config = dict(
    n_head=4,
    attn_scale=0.177,
    bias='none',
    warmup_steps=200,
    schedule='cos',
    dataset='wikipedia_en',
)
Each number is 128 + 24 x the weight over its row's rms, rounded and kept within 0 to 255. Layers, rows and columns count from 0. Numbers have three digits each. The size before them is the row's rms in percent of the matrix's.

# layer 3 attention value, 64x128, rms 0.111, rows 60-63, columns 0-127
091:141096133116124096180157139141128189115134108128127079153109134131119081127142137142147110110135135125155123130110140130140155149144150094076151119145103176164149137147133088109124120125117142146145133109113121152131119116132144097079152155135128145147117070100135094124111134081105132157101150096112138129106128111186084122099138128118163128120140116101116105174119069143092101144081
092:113166074142120156145098116165135128161107100135082132126121113133153184118170125134138113144159124154136130129130119149146103113133107133157107129096102175110139102116148139097126132150147104084132156132125089089097087190159119146114160126148122108157125116123159187120124168133104145129141099088134139083134157153143120111163134138153115119134130156122101132134201142130100131127124
097:161122186153139134167130148115150133116145153136143158122134134125140152123125109061125109112136134086121170128130161109092113117111114108133141103090125149129119115101103129176099144134166157093155134180131134130100114182174168189127114120139140112150142091100153115139130153156088113124133118136137146117099083145134121096107114150118167148157125122126120136169122170160159139132153
109:120093108134125149078158142089109103158160117097129119133168125107123138103148125168154102113132144089109109139115135134089117147125141152139102129112137137145118094079139167143117124088130150151132122089097146128132143132110091118140126117137131156098156124163092126116174145130122129110095085144140150103097123139119142138147159156095139168130160076156121132067101147133157182178097
# layer 3 attention output (transposed), 128x128, rms 0.0947, rows 92-95,124-127, columns 0-127
086:130139100150145112133111135160141120100124137113113125154112161140121158164168153083129141120159117165098128050158143166111113131145116152195156125114107126111135118180148136160121100130109146148137151112097124126136174146105147137132094088180129148130158072125130167121162148159157132100135152128106118110120167148125134101127136138147104123139159157093138162131077138130124130140143
084:144104150123092112150204077114120165110079102122128132172115124100125128127135100156132147157152150141157140133126141138174109116125139127106140102129104108157176124121144164152140115116173156140148126108124099148170139160141106096138118115103191131164112137109162127080097161119122096131119176156133130144135101112149148102100116115142108131153154095119114172110138133107156110142117
089:154084155136142123145148055135153136156135119141161124139090113105100098125120152110125078098107128135144139118126138122088124150156149136099108095135127135149108150134103204136082129158158182136138064095146159099152142157089078126091113125152135143100117116113095111134122126132123102137144136136151085137102092138143157105145113153145145138151127133081143132145113125139120123127126
094:136095112110152141097099146101113136135163133145083125142099087093116135122144109128169141120119142137125090153106108096142159132137106124150086125115129112112106126162148088117138115137138125116136132138159157164122180130152115095108157122178149179056136129160119145131107125131107171123094161111117120126116124110122095111119081118129153098097089124116137076105122145185149127156092
099:123105145095104079133102105170154141127088131137100089120140127096105119061126094177100141135139121129150092141100119134152155083099074137078131112102122120137130140155149117146085161124109118120132102136103163135069107125132164132100099100116125137118101135144126156147125108090113129125117124139128125152126107193103146167150153129114124124106104156140095113103123116146093158123111
111:118154143117149162102106141100130133108154135166147096115128124125150123135122171081164150126126150093126098136059131137132109136124108121163162114120110141108043144102100132106116130152100125126100141155106134097068110132150113166118118148130182159119150130169103141179141113147116132100131123132099118101126157130117152129151105144124116115142122186080129119100158125096112131115116
108:130122132125180140135118116167136136144141184156125116140108106129130135140103116154121123151162088125122159102133152184136104111084141122154116166097096135091076108116135124142135090133102087166134148154110125126128103142173161181137151128106127138133102150122147112097073130134187114143142119153155177147138141128089121108135132137084138161126104095123128117153155098134152104093133
116:107099132177109139153101148154143111104139140087191132056165134117114145139096094136119128147130111149099146136149099158150119155172162132112134127132147113113155146143084150142106142095123151117157136099119105135146157151133083129138135124149112121145120111161121113157125147161144087144133086158158158121149125144150134133133179099119154173141140089086130157113110143086114124095130
# layer 3 MLP gate, 448x128, rms 0.119, rows 0-32, columns 0-127
068:136149133111158143136118122156152128147082111111151126110102132161186123126131079124138167164134159103116128111132080145166126100140118120166125167107123115110135145150142124082138177104117140139139131146117159098143156113140135167144116114162130133138130155139145125138155136153192142111065124132095146099146162126111165115088125144168127074152113093166096101104136132127109120160142
100:141136145127139148114122145220120148102164124158140133138125162116077134130149097091156127130112115144155102136159121129177149109150117086171133135111117095120118138108107158128178136115113191075142137119127116115128152129124156114095129111098140109139137125149135110102117125156140127118132129135138102131157131165069111117087170159153127100080145134142145087123156087115118123138148
127:167138099140178113116154102133102130129122127135124127109098141157149193068124136103116141143153112137135114129140115133135158123182125099151120108141093163112126144141132128134152145091111112080122120106152096093119171094146119089143111085079151119111129132142105139143121143157139154117101139166109108081113089133109100121163069148076116159122106105121133108132095098118138152119135
090:126114118146133141127130152090172145143154117103129116107042186105125154151138123168111157155128130167159171115136091143159135134126106109097089140134106117130112130126120162113105125125164090081131097142105111086150147136126124156099185117151160136101117138104149104117117119104163137142120085142151148143126137179120091126116127119096107125140117123088105153121106158108141128152162
123:136146157139136127136148116161136135139126124153046131167119117117112081131118137125151100104099134126120131123139086120130139106152138135140164109118126145108151082123120149149090106129128133085117166104135121108113104109127136124167147101082158125132137124084099090150134125190126126135180125129106114144184124104135078135121071109112180110143112111104162111106140121080116143105105
100:113146092089133121128126149145126159128161117099116102127124127177121114128126094116129171129142137178079109140118163167156138135122116169129127120091124152112137100126142133157125164141116101125133165123108121134124110152124138145097112127111171095094062151091138123090122116118126128172139141171159142095164103113148133125151119153132110121134160140061163096131122107170114180132166
107:162146118143147123140148109161119102148123119144151138124134121122139163166104110121115137169121154134125173110138124135159104105104159130116134130057128163113158113092082158101088167138130161143127091135120113102083116143116112135172127126133135159159138159141118116151102121168139133112096156173169071089160141117133158114149126097137106136117140110067095176151136111123116134138139
093:106195092131120144089113132088143100124097098122144104124101119123124092115125123115122118135168120138140132131138136141131115138084180133121133136140138183080066136155156144160142096132153145107126184140153115134152145142142142137131192144098141127140128146149173124138109080120124133148177131146094180156108108143118110124108124112138132101126095112129108122130150140146162122090173
079:088125118172134125141109130134130091115090130156110117141128133129113112153109141088137149140140140179135149119172162098135134168142150174139102156114103162113099085111150136114168138127162093127145121127126165098057148139116106090134120120129124130120143134108139129149119170161102133133114153173135179113129103142110117107082112108075119107134163141113118142155130090127152105132068
084:136150175114113121140144138116149102105137159112132157091165150130118128144124118139115131104119156149099143103105138117087111154100101156137104124143121083164158158111123162141147109110107099107098131113097178115115135153178166163159140097135123093125129172094074139179101118110152105145106138119135106149139084130111163159116127130112098144159071138122137105119158124089102100112112
092:096127136140141148141141117105094123115126170171125091116143111136104142118116120150120120100179161113146132131119173151107098131139089118126130108098151141101171121117142109124083129122099119086116136108103144140095109117105123156126112129102168136146120119122138160122114123152126104158176135108171095130116110150150189085138152162171149155080154141148101109098134079106101144143075
111:126131114182157116154134151136105158085128107119115136170119136151109130096093141135110098114140153115165150100161149120106156123146176122114120151133120129180104114159108128106130133190127185140120158127119090135176103098126149133147141142144147117117119089111118134125119165162110104141147135149168120109170123134145122126164136156110129090120082145094129123099148125115147133110051
128:142123127140088091104144141151124132165102136096140124107144092118143155097157103103106088157155124149130104120141107123122158094145121082103164084112085152128114146120136147133151160107113133148117130173127082109153128138158129135109149180165106146117114174158154144096105119122119136111086142121121122123177142123103100122129099134164126111149140134141126211138145104109134154110174
094:126117165150122136136144152121186120149110135135168133118130116123116092174137114139164110136098137126107121114099079134120126076145096134095136168081132121096125138083132124118102087183132123143122161149113093098139151150092162119108144096106102104139133116133122112145124138126141152116146132114126119128159118183158152199152092107103164128153144138109094134168158109114110146092126
066:135143139166138088123124091124149070121125118102138143120115103116127106090124084135121167139128137175102065124144107172170113127148112166112131115111124144163094099103116177105120122112127137154149132140119125117105091101127150125136144182086087135159136150143156108159106134132110098111143144140146139121160111163139151126129152128105083130079099104144133083104143147116128179138144
102:161177136080109167102111112162112147121131105145183079141163148107150079136115116128140171141136120139125123155132136127096135139134117148102158150138116138111119169127142154160191119150122150109134139128154130160138124178139100125133139138120146075125126122150133136104134174109166119162105144123122128126177113168163128148090119136151128116106125102083141131113159140118111074100170
092:135161122153135125141143118111153093096148137102107129122144117136114136135134137143127157111186117140153132109114108168104085131147098146125136116139174125128125172138119113161150140090118145128123114121124125164154155163169153081123106162153116101076099095158074058147126106163134104137147103136135127140105154160092135114101153120108100198149139109151140137135125132139116173157135
094:093153109132118128130140162111124123095128155123151133134126133150128159209129152115136138124069136116068091132121143147122124124125112167115095143114127121123097121102128085171106130152073079137106138140141083150138103143155083103144150095156166110114107102140133114130143120119098151126148136151091103148127139107130182125125136161089089143127102136107137126121097132146172148151098
102:127098143095103149153089167161137121122114142124135110138109146102145146082103143108120118148090085131186155081129107095140143193175085151124160139134155109136122096125106128114139121102130138188130113111110106136110135137125121142115102112137105182132144119151145108138096099171153125133074134150131114116145164129123143129117144129123158137152145140142062161119150179128125141133140
098:117142098140130163130159144123163168119116137162104147139123126143121110116111091137158125169118114174102117108157128187084119118151155138109142117134082115148074129115145175143134105099147120143091163120150088116121188138144132155094133196131092111173135123102167129141086123161154124151140147116143152154109134139109118143133121129115116166094146129105100106134099140140136116091115
121:106154125138109141129126122104137116138144136110116131105136127149121178103114141143129106171180163119111105083117150155135123116162158090110129157147139132159190186111141104160128129107155139113121076186142100157100140134104129111123122132131120090136097165124127128104138131088095146105097099130134171143090109082134107119159120166150139115147104152130137103132134181119119173099125
115:126112106113173093131099122116132150128164144151117163157137144088141136100143122107154092146131143138084149146135169153114134126090119129137122090141135119095144187096124085145141163084104119095184129137141143097141136174137146164135137131120131144128097109103136124105165170075176146127103140120103160096131152119169142117126148142141131126122151158152119123136092129141189123114096
111:117152127141161153115099125064127123120138103066148129161144113127129108180129139118087148104087136117124121178148075097139120110130139133130153164112151131103146148134133093098079121146124119112129133111176151085127112151139134160119102120152110106141159115130137121139109143139142136121108130117086197176131140121193128134091149133143158134081167125124116161116129143154124134137115
100:121108149176124135157109154167144116132157107067158126098174116125172109135103121112143098147125150140081130139141093149124128121137110172164123185099146113138131179150118127123120101142147125132118105127146155126102144133135133107057105106132142111126162118138138087118118188152154152093144149132127112140107123139138157127110077116116123097133145147147106068143107154128126161142151
085:079126112116115133126121103138123098117166100116158104134115077153121125120125185165099135104116097141139136116111134108112156121132150179099129104136161129116122139130153103168157115136116153135192127111145105120147121140172145115110130110110113124103106111122082126132121082112092129170132141141132114210072104131141121126116137136110126114137107091109165147148143127091127070144162
099:130114129107151145138124174144099138146073114110145125090111129132169116077132113137132118141146162113170157117125137122129140158107155151126081105145127153144146129102163165107095083136054129159133127121142118134130097118133101106130140120127091148123110155142139125078149123128119100105131121120113078121122138099124127088139111150165137116182163114110112186143168120125134153068141
117:160125122131115122104124113103165096142116127117147115096158156121154133129108137138117101145082113090104109131107100121183136140155051163114173153141146094122163141128131098147118124173149132072114113144060133135168163135072139158118144105137112137119145114107169079136118140137124131105110133095145106137091124139110147110124144130150113126102160118133133166132088132168113129119135
085:084142151160117136114131100104105112131102139138077104106110115137168132135130100110132126131123160111127124123071125121103119172097145123169108157099095088124138112123150165144091127114109137110131133118137130132154097147120128153140119139095158156084143139133117222148117134173160095110117102136092112177143112127123161128153114115080114086131114120178121122120136133101157148104114
041:117110171155133132152199097099094117144138193119111091126112119121126103123132142137131130173130141107136149168138127115154154127139145142132125176125134148134092115141118120115110126129126170141143087154104100127160142176143113098136113132109136142095126156095112104137100134140068171088107091125129136147087116103114076120096151087114114141123113167116098144118174128111147109146153
094:110111127124159104117107143121144182121109152091100093105133127142128092109126112110147142140052117172121125114128096135087136129123145141133126186097121130121091145134153128107136140146100090193135143141134101091077088086161147126106129173136161110138131125110137094142143148105123093173093125142122161157154160121144122145125117111142100092158105150125108125126127147163096131109122
072:150158148158133109140081138157157135132181131128172114105156100141133119159119113106084072131120116093174122175148127085120166080109143173090117125145123128141129155162143060137126136152143073157095122138123123118130136102120143137106163112117100130154118128124134108143109102137089123160105141080133115129114144168162151127126113147139115129135138084120108149146113113113103142154109
096:167153128147142110121105094106101167119162133152153138119151091128190164154154084129136104116116144100091096147134113106124134148124121142165184125125094124108126138097127120135160106101119106097091157117138149089143114163166126143119109110110121080093151125117112154141128137124159112145145122123132157115157134132146139105177156151120087146143139150153136105192130079097143141090133
059:175162146126132131165165100149103168121141120124103132170115149117095105116147105170109130137099146125108162142128119131135143132149167164134142052146146102121160107151131151163142147149167150147130107092118156112156125135172162144130122158097125131148122126105110121147135103128127164182160119177135129114151118088175117172095131128110129099147134155117137154185105121121122116126106
# layer 3 MLP up, 448x128, rms 0.119, rows 0-31, columns 0-127
068:168115135150097152102133131137095130137176106126159127133140147086161142103115127153109140138146154150116101169108100126145149106163102113092135108152167135134120148081118088127151145132132091160137107166153135094140092127114100092132138153119101126097159135129150133101092103175172139096121095125139146113114115126097137124111102128133168107166163097099135122062149091112145152117154
088:126135133125129155079125133199098135138137112128115122140134156135148133095149061103113117135115123056143112150132120157133139104176147128155131085139173111089088135157138158151173090111114144078105133119143114103153100125157116112128154091119145124159127115132158107091102110120108096101142127149085140131136151127138096113088140119116129132076120132114150116130136103142084110144132
135:116123074093125144119105094110163120123174144132138113126130128154139173084134135135086139143164104133149139103137169144107151104128134135150139183138123152113104121159144135176120127101131114099155148154152091098137178090142121100137148143098195122110112167144111132129150189132132146129107092177108128144096084136117121099160131162138105143121136143098134106140139129147142163137128
092:111137139143129122145139098114106139143111120136143148147166034167129134105100173138140122127145097109121166122123160119110130134134168128171148118134123121120138138126131122185123116127099168152126152135120180146110138168150141114107140177126098170171153120138109106155185145147099125124122162109092136134172148083120130148149152157119158113113126117189130095125139107145118145127123
101:144114102137119121104102137130131126116140107104186135116145151140171124161106142124080176157103141138145086124120164121138098154110146160123110094134137119134134127109171110110171176117159157203132093145110114143141115120127106140107122151177087148127107108163135173100142093090124117121102126104120121137074145128131181156116150153157117139132119133100124148103122136176128121152134
080:133137157190105128137132082107123128141113129120105143121126157080130127132148151134127091110129129087180128125152090059114109127126122092129123141160101114153147161112130155098144130127148141128129136139150124154133170096157118115146133150118112135162171131140103142143140128129120129078127084083102126167099129139126141128093144098114145138123088132182077137141158154078165099110097
125:135113140169123096109124109088116165101067096082151111140136081126169165070120150139180102149085102118174123133107099121112036109119101139124147123104138115125123169149116060108114130143139128143164134142156131142109116129128129110120152132099124113142116154139127134104126130111155126139105106138117092130130149162134160113127117131132134142143087148088137145158139137121119128127144
115:110099121129126115172138116108144120156112128121098117142088106090192158148117129151135104144120110161101115108153095104136133090159101086132146182127113088134123121095101127118153137114145094178164101150142118097110136150097119120109087138148133128112091132128125115174089187103125094122104124092116150117155106120143161096126103147121111154102091104099144150126156117117152142163115
063:177125113080112118122160095116139166129163115118165138135113116139119153122146118148109118096099136099104095119119054151138129104121086077131179112134144104134153161151122099154114114112089131115138140132139102142175118138132150127105144144122105133130128133158094142107154107119158131122148112094108084143158152129144137144177131142165164135127105128142130120097132152143131175127206
078:097093135125111116139124128115104156081144175121125132148107145098134138101117114099096149121143120169178168151141139101155160135113122132116129129113162146089122138191104121124140125115134117140132118124126087176159167081065097132093116129129179126086137145156140139152163140131154153133162103139083125106112128125124101131079123121112143117103115099131126150145148158175129134159156
115:148099114157138110110119145127151130144139122125112146127161127131147147130139116147155093159106105136104081110119127099148161133088171110132122197128139133163115113142127119153127129128143113120118108096136098121147138121149101079120150144123106107144170155160117123168125109127126130091067144133135159080150121099089111171161182118107096135144084094139113120135097159139094188118158
113:119133161115107148105178177120120133118124122099188126127143143133139090154141132145094142127090156103145146089160093107096110106158128139107092119130181148146134166132124061151133123115101105103144133135140128167117074116134146137144113121137176107150095136121123116156123103140093153178126084095123146182113137144103081129138124124077112137151128116116111117120122125118109138099122
122:178084148145108123129135096131142143117136110119118110132142145106105094145099102132121166150152138143119110115140097126137144121148134119127128085119165128095128198157106136138159122089068108098160133108166159133189118161120131129183165139109138076150131134137127109167143144138163105148119109127123111121106154145140124136136124107117138132109131111097101103113100112090117181175168
119:117134085111121125130122097130120106138144109078123135130108119166106134120071152095135172116105154141141139118166144067115113154138179135130159111180124133124114104153127137115088134112135134119110126113130112186069112101123063131142106122098133119102119125132155165155083110125120091129091110124124123132106159100128091133142140154118079158130130098150127119085096162145105150129124
061:136132129115149121103130108149120133082156124117150122113108108154103081093112114166107121144102155129088094171136146161162119100118123165151136103118127148106094163064129113136157103137146113147149113158181148129100126117171082123130130168138120108165156106133123148145147116182145142120137134114112091099153120138163126124124122116080090167154081138151132104100130118098113134119160
080:156178114072128170134103113165131117140117120154167084124164128117114093121098092108145156147148109142149124166145125144089133142136120141089160129130119111113120169130151157164192121145143161096125129112148132112143128174135080121121120143124143082129122113166126132085116137125174131162092121128121134120180113150147122126091126146153122122110120104099136135107148130087108099110176
085:121151098151137113157128135090133090096194146106120137120133138143096121152152103126141134112169113119145143099101119179113096130143120149129119121146139119134116191132117137142159138109105145152140100135149144162150106140131156074118112140116110115082102112147126116144158112147138086144138082136116153129097174154069137126134148096093112196127100113139119097154137131115123159176146
103:127099147124176176132131119119111107127130107168128148112125104152116134100068123170107119219168092136155159106150092155162169138139140101115127126163101125150136128155152105129122098158160187161135144120090122133121172151140155124113141142099107127124135129122114128130126139129134101106148160158161113094108127143128075125137144134131158125132127132132142143157146166112131082108120
116:169164125116127142156110077083128213119115101170154139099122147096120149155154132090118156105144109145111124159142150115133117131119133108153094121152133147129132117159116105141114167135139131111143107098133167114132112103141108119134126137204124112129090121115117119111165120115125148187151108108130133155155123139184120168109139131137169108151141122147157103118103083165144129131117
090:114109136122119095110125122133109111107105122124164119139114172118130140124148141140110129129122129130186125117127145128154157124172101117145140083153141136127094163120106069090142152139126139055145102148151145173147105119106117111157116087145125172120116127137100127113149114133122139078158137163127107151085127111137129106122138096121094108085135142116154117117129052062093134149139
100:114141090096138105119170155149120136134128111127131185139117121141105112114110141116131141097100096137154159175110153114125182154051107128175143127089175121121106099169170165091113134117113118127121164110150103152137143119137152133165099156119113170120152119110135125149090123127127175142160136109136111108136148159074116103125124103103134104114129136165102130095118111147137109131117
082:112133130084145119146115100112147174160162110163110153159137118114119145104142143114118085156155121116115170129101145161134120136074105160149130108132153119094145176114140094117122129083095136134159125148120135100130150153148148186145101125152125148124097132080136111102145152098129103180120138137081153123123129137126153106157116112124101145106143167143074120153098143092175122146113
109:132177110136158141070121122064161134089114138136124153161140141099138101139107119142126154128128152125128142164119089076140119099134160150102152113135168132139163171125103124121109135153116124113151142116152135102123080164161124075126113095110134137128144131143103126134115112118086098123171137108127174151083119096173144143092146108131143090112119127117137178124149166157110113140116
119:133145121109117141113118120092107057120118152127096142098104114150133122151130130171133114132183136134120131093138048123139089076179088141147124141091124094165120139102123151111122103144119119176153166122112108184104127118145139099120089143103115157113117113138141105123120098150094106132133127172143108136137120124148117140121133154093109159168120148167157110137113127145108117130098
095:140115120157125124080145120165197136125115133168126110080112144144142125113112138128162098116128127196131110141159121086093152133066109129143081135139109126126116139150152123098118137149107130112092128118124116155120100120137133157119107139089130130095148151138142153088127140183155148117186142114135130183101136145125118112133103169174144104165117154135145105130146142105111127140167
117:110148135131111138160148123128142158182085137112146106094112144100146120115149110130135053162110143146136163103126150142134136145122145139115108097107088153150138168119146116129112098119115134119133145125092148107086107128130082140115135142100117136145118146143120084094107119101132118060113106138107116130119104084118126106148153184155156127124141154097091194129150125141106104083159
111:181131106128086123105146100148128151114098118136093130138132175150140137135166129093165133115152104101127121143129123099133083152112205085124156151099124171135148117157116138154129140146120112165121117128175148141159085114175129118181108119129141099163151143110106133123123146096107125123146116152114150080110122108151142136131087161158140125125124141123126100107176119091127162159132
097:147163068132170091117120147120115129117155133119141142152107119136098165103133149138139101125122154127122141117112129185137132084136118147159139119112117118141122166134119104122169096074149134127119136154113146113148124190178188170115118093194100120117106116135100107089119132084155145157102126120131142118152121128166134132129147115159148166114159138143091143122101142099153137141143
041:138134082127095135134129150098133133154165095128125138150120095118140127135097157138108122111118141127127105087155149154096130138163138105124149108129141118112162172154126133124147131149134100116125108149198125051122129134140132121114111153161124164126150129185139121128150167087131093080127136104126125145139137129158148100145107170106092103097158091081086145069139113137144113131130
102:121123129148120123152126136122114134114134129118135149101125135140160143089146115156174178185102094154136140133149113149111163151154077126099127143111127121149076188115107140129152149092110121162134136176129148119175145097134146155164132160101129135119114101095066100144126124134120124165132154113145131130113150148108117100132113096166154105153169141146131115093166102140153179127111
094:085170107144090109123139106129148116116097091122123098121161115126130127140115133179121166098118103127156115123134123143139107148106135156099098102132156108084114148146099143129079171113106102161169115116121147192166135122145111107137087171110145147125142136138156147130171178140123132160098133126158124168123141175143173145138095136180113135097084140117121151144134119140122133117130
099:135132155167156111129132129138140067148076146064120096130114150123125138102136108111111108136178150113132122111129143102151161141110129112141140131108123136153137123134120103139102117155155142182117129125109124141140115116138141086103126147079149136137145146111114095146153090132103120088103127157169192092110098101126146084056126105140081116139137083119143144117139111164124106142139
# layer 3 MLP down (transposed), 448x128, rms 0.0861, rows 0-31, columns 0-127
064:127144149150140112125118165190108126117164168115120126121144093135116127128174158162126088164172127180139149094097124122128116145150136129106150113121147137154133099108100168140143129115125118106138125115120114123116142125155093115119144116145122172153102110122152114156072091145105133127162151137115132131148138179130136103100125082176130158136111112129166109168125149054092090138122
091:150123120109140166131087129146130088141119137123117123129130172138140142098148116158155168124167132130094127069133136160120164141108118102088162118129125159102130122132113176135111092140084109105114141133118134113124105120128116157126100073119075163161111153116124124136129091123181111141160133166118086096140158128099139072154143097166116154106141131108131135113143123162082123102096
122:103140160174134095143128182154126139130127145160165153134120087133096134157111148130161122117136120151099117119113074138173098130117102104105119107094177081116139114091122121133147164125145157147115119109113127159093127131110134147122115157135122115160137071161150171133141095140096127114139148080153163094149122109134143141121113097101140141148146127145160181167128158106087108137133
101:147141137119122142142142136138145108092172155092173153142108182164166147134105124134129151104136122142072139159144108099139143134108156132092087134114139132111166162151107150133130144143142140125059105115116141105145162119098205109145128138075109155145136147127120123115148122094128103087132157113181136136124150122129132106116143139141088116167113133084136138124103124153147137172123
113:127159159094134132148143123128143156130120120122095165204135144139102138110173138115163108077111103119136195103150091108128157091139139113141129148165135143131146126135116136154103093146085116070127107113112127159131118123122115120138136098093134092132117130100167130152123128170126142164141103112148132124177130131127088114084120129080163162114114127101143108129170118096118122097120
098:127115117116093109178142158120146156145112153081041122126144123148119082125137102134114124081126132130141113126112121106115176163153145107160112115134144187152105141155120155160137175123086115140139166131138108139114138148145127129129133155101160130117124149096114117101137144138161173109093181137122113149118136162131157156110143127133133149124092124095116086165098118147139157094126
105:107171142108142166143141128148111105128165160168146168131112135167097109191139132133137164115149159108084165119102165125133171113184130120121106110134115165159136113133141128135150126118112144145134102100135083151166143125120180118114138126148145123156142111150136151136148129133104147098164135090186146154165157104135098128123126112116158159106156142157116121119115147159181128135150
102:101119164112163135073137132139087150094138145151137148076109127104083127132153177119128161118114152117170096174129101145137161130112151154189142074145124118134091130137170130131103106125082161100115135102115171145134127135141138123143145141100124153122150110133112140128153119096121157143139118144130111132124164160135087118163169084161150139135153156144133120155093121147121089134138
078:093147142163142111132140132135108113118108108133106132131122156140128145166133138102116142151113111169147151124153133110159114150141138165150125113121113143123126097090155136090155129093131119131154078134113141095060169143135115105141093131129157113126196154110093117128135161143121139096106148162156162117129081137142128139120147117083124102125190138102150128125133107143151127129039
083:137118126137146124158099166114171122134114161115119129102135114124092122121137129132064133100097111109153103107138117130127144131138096126105117146098140108131139141149136183109122140138069134122132116104101108151077104118102119144108127094175147133104172131153120107149108121083139133062133156119106124139169200111125098111135162115148159147129139156108129107117147128091128068089123
100:111154154133120124137162116134148146121114131137128108118089115112097111125116134086074159113137136120125177127153113159107074118157149119174116125086150130122173103120160116146097068146105142140131156152131148142141105121127153194144123118157144142130119068105146136124152132091114130142176116118144143154137117167147135108119117167159132170119136149125152095131170080148125099151154
113:130111116137120130123133059141095119114102123150120136107125109108110094132085099158178114102118133140097129142125133133136154168088153167146130138126129144159133119130097139161133118131118179156141174116067087134121160122114126149153127153158142123122147109120133129105138151090171154113139111141104128106121076096152147114112139137096137100058154110112079098111158114117129082145132
126:087127162105124154153146138152091161104138123158114111098107102128092165109141128127119113132156094141123086156107137125131111125133157072129144136108076165112122080088124140129096150132095097148101112149113127129138141162149131138094088148162125142145115111076136112087084120145110171097128131121140117159137117131090143124153138164158158115158121125170143150168119118120082111106162
101:126102167133111110134141143134169161115131158185161096109136140114130138139176115157116097125137104108111090118088081164118133098136069134113112116080135115128139134086109115193154136111126138146118129129085133083146132139118180144152183122132116141147117135127106085130117140091138134112154133120117133115138136156138147155099105114130159107118125143082096151177157088119116140129127
056:128137116123132108130130130117064121126138112121147165089118141093113115166137101113094111147121077114157162102143133101115127135132154083130136131092131105114171102175109067143100126103107120070135142148094113150135158141100111112128124065148129092139131122122144111105093124137148136144117137073096160157131134118141170122139110149107143091123153086142139109147131132081133081136132
098:117107154114180128099086118146176146141101162153117129149136135116112153107144136158175119147159152146168116132124120138112126139100150129107154133110118095140135119085120088138083133138151137111120083114105134076135156107118126133118102135140094203090135133125152166150107101148111120091133104152145138123143134111145130151126085134117112122090118118199119149099128131104136189146125
096:123150146123128111118123173145097133099105085163129104079141146095086080142101123113131136153135095121161119115136090124160148097129134142160110138154134143109146158134112134134129118166131116095094145144099129148127137130173117084118171130091119071159144158144115124149087107174084120160106107081122120132120121114126167114160133109129138136142126103129109124178174163096103117151135
102:119100095122111154127116105108089160139148131147114096153117140126160091106125083152133106105164121153147089157115146121082110157073145092158094137155127137147149141124156135122162112128144142094149140159125178132132104178129115147140106124160082134153150153101118130141118171135166113139079124124136149173129151120134113139080089104154133152147098098157124102178116113150135120130129
111:116107106121135124111117168140109083115126133116148136148114186135123107098101093146167132134122166119140145113120116142103135166165139121084154183146112107150114127105181140113136095132126106154139141148160101138066126127085162172145152083114138146158131097137125171138106175145136117142097117147128123105092118116144122127167090075141119126104114125115099127098135158102166106136145
100:129128133137112152144120123087109101100138146139102136164157131158090133138119087134064117113130089156112101132140124145183095187157161129126160094109150121150136153125124134127126131155087148162160131130096109144081130163100181156187160145146150138091114117137114166131100128132132139112150113144118141125086126146123131137138155118098147136133128170106131103180092147150121138102113
109:141132150162110117125097124125190132109148155132113127132138112134122172124124132116095107178171161102141127074107129135083129122156161099108149145167130127144167168171126122139140146111119154112132109168127094150120129102142094106098122128129156099095097113084149073077150116106085165126099109120154138140088137091123120115141169150131167096133106145120125108132138150122124134105116
106:138143100124126170067181120137149113098118127107173117093108117143135112173121128118104104097102110089133117099133102119167117170159137113125130104113132135139141136160139167134123129113171145171151100129142109126121116135125136138157151147120093171108167118146111161154127073140077119083181079149146136129099101159157128125126098149112131127120117132103103126126101130092082124134117
106:138113163107097140130111128165148142164117153173087116107121085166124179085102127118165135120161127132144153092133165160129132116109079103108145122123137109132136101102117137161166146128120138149165175123114116123132176116110121098135154133124170151114103164145122154122115098110088144122096152088176099098121127088106136140165158127121093119120128119135113099129138104092164164136134
102:111137131105127099121140143143106154095119090111153150132119128133109158136133168107154167130149153126141150168140120107133148101120147159150106131172167144152174138111125091154132147124144158111133125125117169139178136140116123131171221129151156133125130120153087132092114136115157109134161119104094146116125104110107114144162106111184131122091126089112091116105130139078138096154115
086:140110169094120128151132150130090175116125125114125129141152127126098127151133153150129105155129148078153108133125116150119130147159133133115164122096162140113097113103104140154140138115152099107142117122119148176124143104092121088126126139126079134146140136121111138179156132100120037137085068110135084071098135094155129137120120129088139181127129137134150115135100112119150117133100
110:126124145091155106118106123123126100093163134169121134132137097139100126113098156102121170127123074151121141134122131122120115123110118113129114151125147128112092124161107117133142151147141142134153108142152105120113124126147213133135143135151151126128143114095141179181148130141097099168135114124157182115150197120162146099141082081090111106140113145160165100120114118111134145161096
113:113137090118116125077110129094141106129138146104159109124126136114132136125108114161082141125113121138125090133096124136168172131132082155121179123128130087142130125115148116159122100133150114093102102139066118086148160118068156122121139118121093151073143110100174124116113144139151150119101123071162092144076148104104170092145149112143141136122156123135123137133128136167124116128133
087:134143171120099143111145114082156141124097112142107092107129154118181114126124060138115141130145127116130111126114149069097110156115128099123106170136154130147136106142131146140109160162137151120145105094170128138140080098119087082139148158084178115106127143141163159153125118152121139115119119102100077161128090123134138129139100131057125100120104132127130135135148119150140112102124
036:121094157132094131152160111141110038153076170101096075126137125129149121113124165122145140134190140124145158145134143098134139111155095123148119169124155160151112171142143134098129130080127156125118116130095155128103136130161107122108134091107145115111107115147125106103099138113124171140088121127158108086110131167096098135119137092102144138134106149113121118160137157123143149120142
090:097153132112193164162112159129122118148136098148155146156149179142127140146111116095123160096180103097113144130122155172140113135108162142101146098100183136099163110129168102122130148121137134118115154128143090124103145124145126160124068115142103118124134132114120152139134134112076114131108135174136163069090103119155153108177126129129122116110125115169110145096122137121132106130138
077:155123150142145133147113182134139148152126138157194142114100068149159130119133100132133110146123147171180109157144129095113146127116137133160157160129141168161126092133145108104136120144134119098100119128141109098167145117152149124078168148128145116110133127094159103126122075136118094106136160109129111104076135111121118118138138169095151113113175124143109088143075120107112106137130
103:089093126148098191149123190106126149128136126134095145180154169142129114158101164134151156092154137121151131130141116131124160121119106078144115162126142120129094136141109167122125122112085116121120128164126113190115157141085109113147144133137121171125096100158136110131108105098149122147081123113141147157128109138090097106094119124110180122134128119143115128087110145115151123130174